config.toml
num_hidden_layers = 10
hidden_size = 192
num_attention_heads = 3
num_key_value_heads = 3
head_dim = 64
intermediate_size = 768
vocab_size = 5236
hidden_act = "gelu"
norm = "layernorm"
norm_place = "pre"
norm_eps = 1e-05
positions = "rope"
rope_theta = 10000.0
rope_fraction = 0.25
qk_norm = false
attn_scale = 0.125
bias = "all"
tie_word_embeddings = false
parallel_block = true
init = "uniform"
init_std_qkv = 0.0291
init_std_o = 0.0065
init_std_up = 0.0291
init_std_down = 0.00325
optimizer = "muon_variant"
learning_rate = 0.00295
lr_mult_qkv = 0.5
beta1 = 0.95
lr_head = 0.00407
max_grad_norm = 0.5
warmup_steps = 200
schedule = "wsd"
decay_fraction = 0.941
decay_shape = "linear"
final_lr_fraction = 0.0
batch_tokens = 32768
max_seq_len = 1024
doc_mask = false
z_loss = 0.0001
train_tokens = 347100000
max_steps = 10593
dataset = "wikipedia_en"
Each number is 200 + 30 x the weight over its row's rms, rounded and kept within 0 to 999. Layers, rows and columns count from 0. The size before them is the row's rms in percent of the matrix's.

# layer 6 attention key, 192x192, rms 0.0833, rows 86-94, columns 0-191
121,230,147,199,172,205,134,218,295,186,194,221,176,173,237,224,132,206,248,165,201,189,240,175,229,265,208,163,258,171,239,220,237,188,202,200,179,173,177,192,218,238,216,170,169,173,218,201,254,201,213,196,162,214,232,162,174,182,213,233,172,196,245,249,187,181,158,224,206,213,173,282,266,222,181,201,289,191,230,156,178,176,146,231,214,198,199,182,190,179,195,200,189,243,236,191,170,215,184,210,192,187,212,210,174,190,234,233,189,167,168,207,172,188,207,183,183,174,206,241,165,178,244,191,189,178,209,199,201,155,173,137,185,228,254,211,182,195,210,176,209,174,232,265,194,199,179,186,212,226,185,219,223,218,181,236,149,214,215,210,227,191,217,173,245,180,258,200,193,170,183,181,150,211,182,188,149,179,228,187,199,186,233,169,192,187,159,218,165,144,192,160,224
108,179,188,207,135,200,221,187,181,234,178,204,248,182,214,195,117,254,213,224,150,197,202,258,221,215,197,203,185,181,169,236,200,177,223,293,207,235,157,178,182,204,170,221,208,183,151,212,180,177,190,202,198,229,219,192,202,229,172,192,209,207,302,178,205,229,167,183,176,218,144,218,168,216,227,214,206,221,170,209,213,191,213,205,189,177,178,263,195,181,194,193,132,188,222,176,205,196,210,246,215,245,156,154,212,167,230,214,254,197,192,203,256,210,209,186,199,184,198,159,225,205,238,202,214,145,238,225,208,219,188,132,278,200,206,186,163,229,186,206,203,190,168,252,204,180,233,238,177,214,235,221,137,213,152,168,187,233,165,131,171,200,257,205,212,194,181,204,211,144,247,218,205,188,232,198,217,208,216,233,223,201,204,201,221,208,183,176,135,232,159,189,229
113,197,196,172,216,217,246,219,194,198,242,234,204,188,216,225,167,130,203,182,253,189,187,182,212,198,235,197,203,212,211,227,181,154,249,136,233,189,163,203,252,132,207,163,185,176,217,205,207,186,199,204,223,188,235,159,198,218,210,166,212,200,240,183,185,242,236,203,184,162,165,207,207,259,204,202,219,200,226,220,222,253,222,222,158,153,233,195,241,189,165,193,207,220,114,158,185,254,241,277,160,164,175,211,187,207,175,139,173,164,239,248,240,208,213,160,261,225,209,188,221,248,194,182,159,183,239,188,228,167,167,165,222,268,212,224,193,202,196,201,175,187,213,161,188,217,191,179,226,210,211,138,228,224,166,200,194,219,204,193,250,206,174,184,176,234,132,204,253,161,181,220,188,228,236,179,253,213,205,185,238,248,163,187,204,180,203,162,221,163,206,188,186
116,184,217,183,195,183,243,221,179,182,204,173,199,253,211,185,191,227,190,174,191,236,236,244,179,177,131,174,250,198,208,186,184,269,232,208,182,171,211,189,198,201,226,185,204,224,152,186,173,132,209,181,191,234,221,242,239,230,164,178,242,210,211,222,225,143,190,171,231,193,175,218,179,213,159,199,193,212,165,212,208,201,221,220,169,226,239,202,195,200,148,224,168,203,193,217,211,193,175,216,248,263,192,172,263,158,246,174,176,190,180,169,176,152,218,205,191,163,227,137,253,214,204,217,201,180,184,148,198,231,182,220,185,208,208,236,143,212,131,256,231,151,171,231,163,181,208,275,219,167,225,205,209,243,248,233,257,211,205,214,213,168,193,169,160,179,212,200,292,236,212,209,202,175,243,206,225,138,237,183,156,226,194,238,194,169,232,214,206,211,196,187,184
115,235,190,191,205,223,163,241,169,179,173,161,217,147,248,161,187,189,206,200,170,208,221,228,208,222,226,168,178,203,174,215,202,172,154,242,198,166,185,212,158,257,181,210,185,204,236,214,183,242,259,229,228,243,271,192,144,263,174,220,237,140,210,182,176,215,147,170,216,218,191,176,181,210,190,217,205,221,168,192,198,242,172,181,172,185,192,219,164,229,188,218,184,207,216,192,228,228,201,188,140,145,235,183,212,266,180,247,188,151,217,182,267,211,188,144,185,228,219,242,204,176,174,205,218,186,224,167,215,190,215,112,151,220,237,207,180,198,221,249,209,224,281,154,194,205,164,206,248,148,199,230,152,236,182,196,189,177,209,168,199,190,169,188,191,225,244,199,192,183,203,213,202,230,221,180,188,230,235,209,228,190,188,230,229,205,212,134,185,189,188,273,196
128,227,126,168,255,215,225,214,204,227,171,162,208,156,136,250,209,216,183,224,191,177,204,217,184,212,173,183,162,212,163,199,210,159,188,160,197,201,210,179,180,195,126,214,244,176,244,144,165,244,172,293,197,195,186,180,188,249,191,186,243,230,206,260,168,211,197,189,176,163,185,205,192,114,166,230,257,209,222,180,175,193,221,257,236,238,203,190,191,248,158,141,206,238,205,244,142,204,212,197,208,222,251,191,139,194,202,218,248,218,209,179,173,224,167,168,196,183,223,170,219,230,265,187,218,211,194,218,223,199,185,192,251,236,236,182,230,194,189,213,219,168,204,188,185,180,173,201,239,150,230,190,213,193,180,176,231,140,223,245,231,227,203,212,229,184,185,214,163,179,214,222,201,220,168,208,177,203,190,193,178,194,199,223,189,181,229,142,225,200,185,248,172
122,188,183,235,198,149,231,175,227,167,217,190,240,205,219,200,179,225,201,251,201,245,241,155,113,212,194,205,199,189,246,184,213,187,215,152,215,166,219,248,180,191,214,173,255,213,220,204,183,195,214,209,194,203,231,186,208,211,150,227,219,212,286,212,187,184,174,192,186,108,203,179,196,188,196,160,217,193,152,224,236,219,147,152,246,218,193,173,218,203,219,165,140,213,198,170,236,225,181,154,198,148,194,218,218,235,158,169,171,201,183,181,232,201,193,173,210,205,170,215,182,166,141,242,177,190,226,201,209,207,269,185,219,244,188,203,274,193,168,137,186,201,186,177,191,184,208,229,164,217,235,221,184,279,198,183,144,240,258,239,187,164,216,160,169,220,196,210,162,215,172,206,190,227,271,210,205,208,246,240,205,159,210,192,184,213,176,179,218,197,168,201,201
112,167,167,265,169,175,225,152,243,224,146,206,192,191,214,162,247,197,181,217,241,201,218,206,217,165,235,165,172,192,146,252,240,218,194,173,200,151,203,226,235,198,217,179,181,241,203,162,209,218,206,176,219,223,193,201,181,228,238,214,287,235,222,222,232,185,194,166,190,215,170,195,244,185,173,186,224,200,212,227,209,153,216,178,193,197,255,238,196,179,201,169,157,142,218,246,173,195,262,206,230,133,177,209,211,160,200,191,127,193,172,176,193,144,205,233,200,155,178,217,239,226,252,194,198,264,158,204,162,236,198,118,188,231,206,201,266,188,188,199,184,228,187,211,149,133,226,192,160,191,197,205,211,201,204,166,162,206,201,193,205,177,165,209,232,210,207,168,183,172,228,149,215,172,253,171,224,204,211,176,212,218,230,245,206,228,236,229,209,215,229,219,216
112,185,217,218,219,178,174,211,229,179,187,140,163,204,251,243,168,228,209,191,229,209,218,235,188,216,190,164,209,220,189,157,234,163,202,189,205,201,188,199,194,215,178,147,191,189,148,232,210,256,228,182,272,226,199,156,213,213,200,167,161,229,235,233,157,168,165,274,197,149,100,191,235,178,241,174,220,235,244,202,217,218,214,226,176,236,150,193,216,205,186,198,203,152,244,210,221,171,196,231,162,224,211,209,195,223,247,240,211,194,231,176,107,223,197,178,180,224,217,252,182,202,165,230,208,238,195,150,201,185,209,252,198,180,208,212,176,245,233,215,211,169,219,202,206,200,234,196,221,141,185,215,196,191,204,234,216,183,164,227,155,231,172,206,230,204,183,239,191,214,193,237,227,200,202,183,132,201,207,215,215,199,239,152,195,141,130,174,201,146,234,194,163
# layer 6 attention query, 192x192, rms 0.0845, rows 87-94, columns 0-191
102,191,240,221,193,198,195,192,235,188,230,180,202,159,163,188,200,223,164,180,204,240,218,215,214,213,203,218,170,225,202,215,141,251,228,211,185,183,166,199,171,220,167,162,182,184,164,147,206,133,181,168,226,187,205,182,203,237,159,231,163,185,230,193,156,224,191,191,186,214,196,234,205,200,198,238,169,232,242,188,172,159,201,186,189,225,216,236,181,174,159,232,187,228,250,143,203,205,180,246,141,236,212,237,195,203,200,241,225,149,169,154,230,229,200,177,272,212,178,189,187,137,194,288,217,175,202,202,137,153,206,142,196,171,174,191,176,197,211,236,233,231,242,228,242,249,212,244,246,119,254,197,195,268,175,170,220,189,221,214,158,227,230,221,175,204,192,225,221,227,196,195,199,192,199,168,171,216,248,225,231,197,158,137,192,163,193,205,189,214,228,191,201
114,230,187,227,179,200,156,144,209,147,213,198,172,214,210,193,233,214,223,242,191,203,267,235,222,231,143,207,196,231,181,147,199,169,188,201,215,254,198,229,172,183,188,115,176,201,195,207,212,191,162,182,229,218,229,191,198,196,271,210,170,146,222,203,181,258,185,171,201,165,211,220,156,192,198,161,213,185,211,179,198,187,211,194,230,168,193,225,195,156,206,208,191,179,169,196,220,258,227,174,206,223,207,259,224,196,162,190,184,179,212,228,270,236,163,226,177,191,153,241,235,196,147,178,196,163,187,199,225,204,174,207,223,197,178,171,185,165,272,213,259,256,194,186,207,168,195,202,177,226,263,194,166,183,176,250,157,245,249,211,208,178,214,192,157,265,221,229,219,152,183,173,167,178,205,214,215,203,200,245,199,261,189,149,192,229,176,187,227,226,127,169,201
111,257,200,288,241,197,140,236,239,264,200,225,201,169,194,240,178,217,200,188,163,203,178,219,183,218,220,192,230,213,157,155,223,205,238,222,127,189,220,216,221,185,202,195,218,209,239,195,209,151,220,168,170,192,174,197,197,262,150,228,217,200,197,226,192,182,154,167,190,220,177,130,239,182,185,204,193,199,204,211,184,215,193,211,182,156,191,195,233,181,205,231,209,155,171,169,210,202,238,131,195,189,161,207,230,240,154,233,218,201,226,181,224,189,193,195,173,160,216,170,235,240,215,201,238,171,154,230,228,198,201,172,163,167,237,222,183,150,208,196,233,225,178,176,167,158,169,229,218,153,163,243,157,223,230,235,233,170,215,173,162,192,190,197,181,161,220,174,205,186,212,216,251,160,194,245,233,175,243,172,128,166,234,188,194,161,256,229,224,244,215,237,231
111,164,195,208,155,172,239,179,165,144,216,187,238,192,217,228,183,185,183,200,180,205,268,213,201,221,200,166,168,245,200,196,209,218,176,187,220,184,198,120,193,207,184,259,172,228,221,218,209,249,135,227,211,197,222,167,230,227,151,208,166,160,249,205,191,211,192,201,179,218,198,192,179,200,168,140,245,219,183,218,209,180,166,194,175,204,268,198,198,200,209,274,165,226,288,242,169,212,181,219,187,204,237,178,269,253,167,150,161,194,247,213,129,153,187,246,161,238,182,212,243,175,171,215,155,154,209,163,225,209,233,209,200,207,215,193,218,222,233,218,188,185,220,209,212,202,172,180,232,181,181,244,180,253,170,188,182,201,218,222,202,224,213,172,209,200,180,179,213,135,167,216,265,197,196,173,156,184,227,212,234,243,210,155,212,175,162,191,230,204,175,223,203
130,192,210,184,236,264,242,191,178,218,160,152,160,198,185,181,168,269,175,181,168,183,216,209,238,210,181,238,201,194,194,216,183,159,200,215,185,244,219,167,199,244,251,218,165,246,247,178,191,217,193,278,159,209,210,228,131,193,211,166,198,170,205,185,180,185,225,231,222,154,218,209,170,220,251,188,201,198,249,197,238,140,237,203,196,241,208,203,206,226,175,226,162,219,195,199,149,208,197,212,172,144,219,164,199,271,222,210,258,185,220,191,189,211,146,216,195,193,196,183,256,196,259,171,280,234,192,191,206,210,207,213,235,205,241,170,260,183,156,191,228,188,190,183,186,214,266,166,220,195,219,203,195,242,126,170,165,200,167,235,191,193,204,196,217,196,167,184,170,219,213,221,189,216,194,250,178,125,188,209,180,248,221,191,158,192,160,176,208,216,181,204,160
117,190,145,160,170,250,205,206,232,172,185,199,233,168,201,263,226,170,197,251,195,194,265,187,201,184,197,254,172,189,177,207,230,211,158,172,164,156,224,183,215,212,170,172,283,212,201,170,174,205,161,172,219,186,164,227,228,200,200,247,238,214,249,213,182,172,118,165,215,224,184,201,187,162,143,196,219,174,166,177,196,230,211,217,226,202,183,169,188,207,189,170,179,202,214,184,211,241,146,208,205,180,211,193,211,212,213,191,232,240,194,206,172,216,158,186,198,222,183,207,183,188,279,259,187,236,230,222,173,203,281,189,221,195,190,202,244,200,211,202,209,178,188,191,194,195,211,204,133,236,196,147,168,248,228,184,218,171,289,240,167,208,173,190,231,201,207,180,218,178,178,191,163,223,274,224,231,189,220,211,211,171,211,193,149,187,187,200,241,178,133,157,251
114,177,175,219,225,207,230,188,260,211,239,226,198,196,202,199,210,204,199,190,243,241,198,223,249,191,210,257,195,176,218,208,222,231,247,214,207,217,248,180,178,198,173,128,179,175,211,158,150,199,161,178,262,213,165,171,177,213,151,216,191,239,246,174,235,128,215,222,220,171,213,202,191,132,174,218,209,202,175,215,219,234,186,206,242,187,240,219,165,215,203,221,179,182,206,203,190,157,261,245,183,182,209,222,133,153,174,141,216,228,213,203,167,233,182,213,192,210,187,183,239,229,230,189,251,177,246,158,125,176,190,193,194,271,172,242,234,205,210,175,196,223,164,184,229,160,185,212,194,147,140,198,190,145,246,204,225,154,201,214,212,197,218,207,181,133,193,181,170,159,232,172,221,169,240,239,163,192,174,225,196,228,195,190,189,245,226,224,222,171,201,234,185
103,202,236,212,160,226,150,162,200,239,151,168,182,220,236,163,211,189,161,232,174,206,195,174,153,181,206,167,207,237,176,193,209,183,220,175,152,161,181,169,197,188,237,232,201,263,164,193,193,242,214,167,224,175,201,179,195,221,192,200,204,170,176,246,201,200,195,224,248,206,164,206,180,168,227,149,247,171,216,188,180,177,150,231,197,210,238,173,216,222,181,245,204,243,236,254,200,215,191,240,194,178,231,204,217,185,242,201,204,207,232,202,166,136,180,258,222,183,258,175,182,218,228,187,181,223,236,239,173,166,207,204,192,204,166,157,202,230,237,197,260,184,217,199,130,209,178,221,177,211,210,151,254,211,197,237,188,213,171,144,184,232,164,162,167,265,264,166,170,197,151,182,216,240,219,265,192,159,173,169,183,231,190,204,234,175,184,147,230,164,199,248,244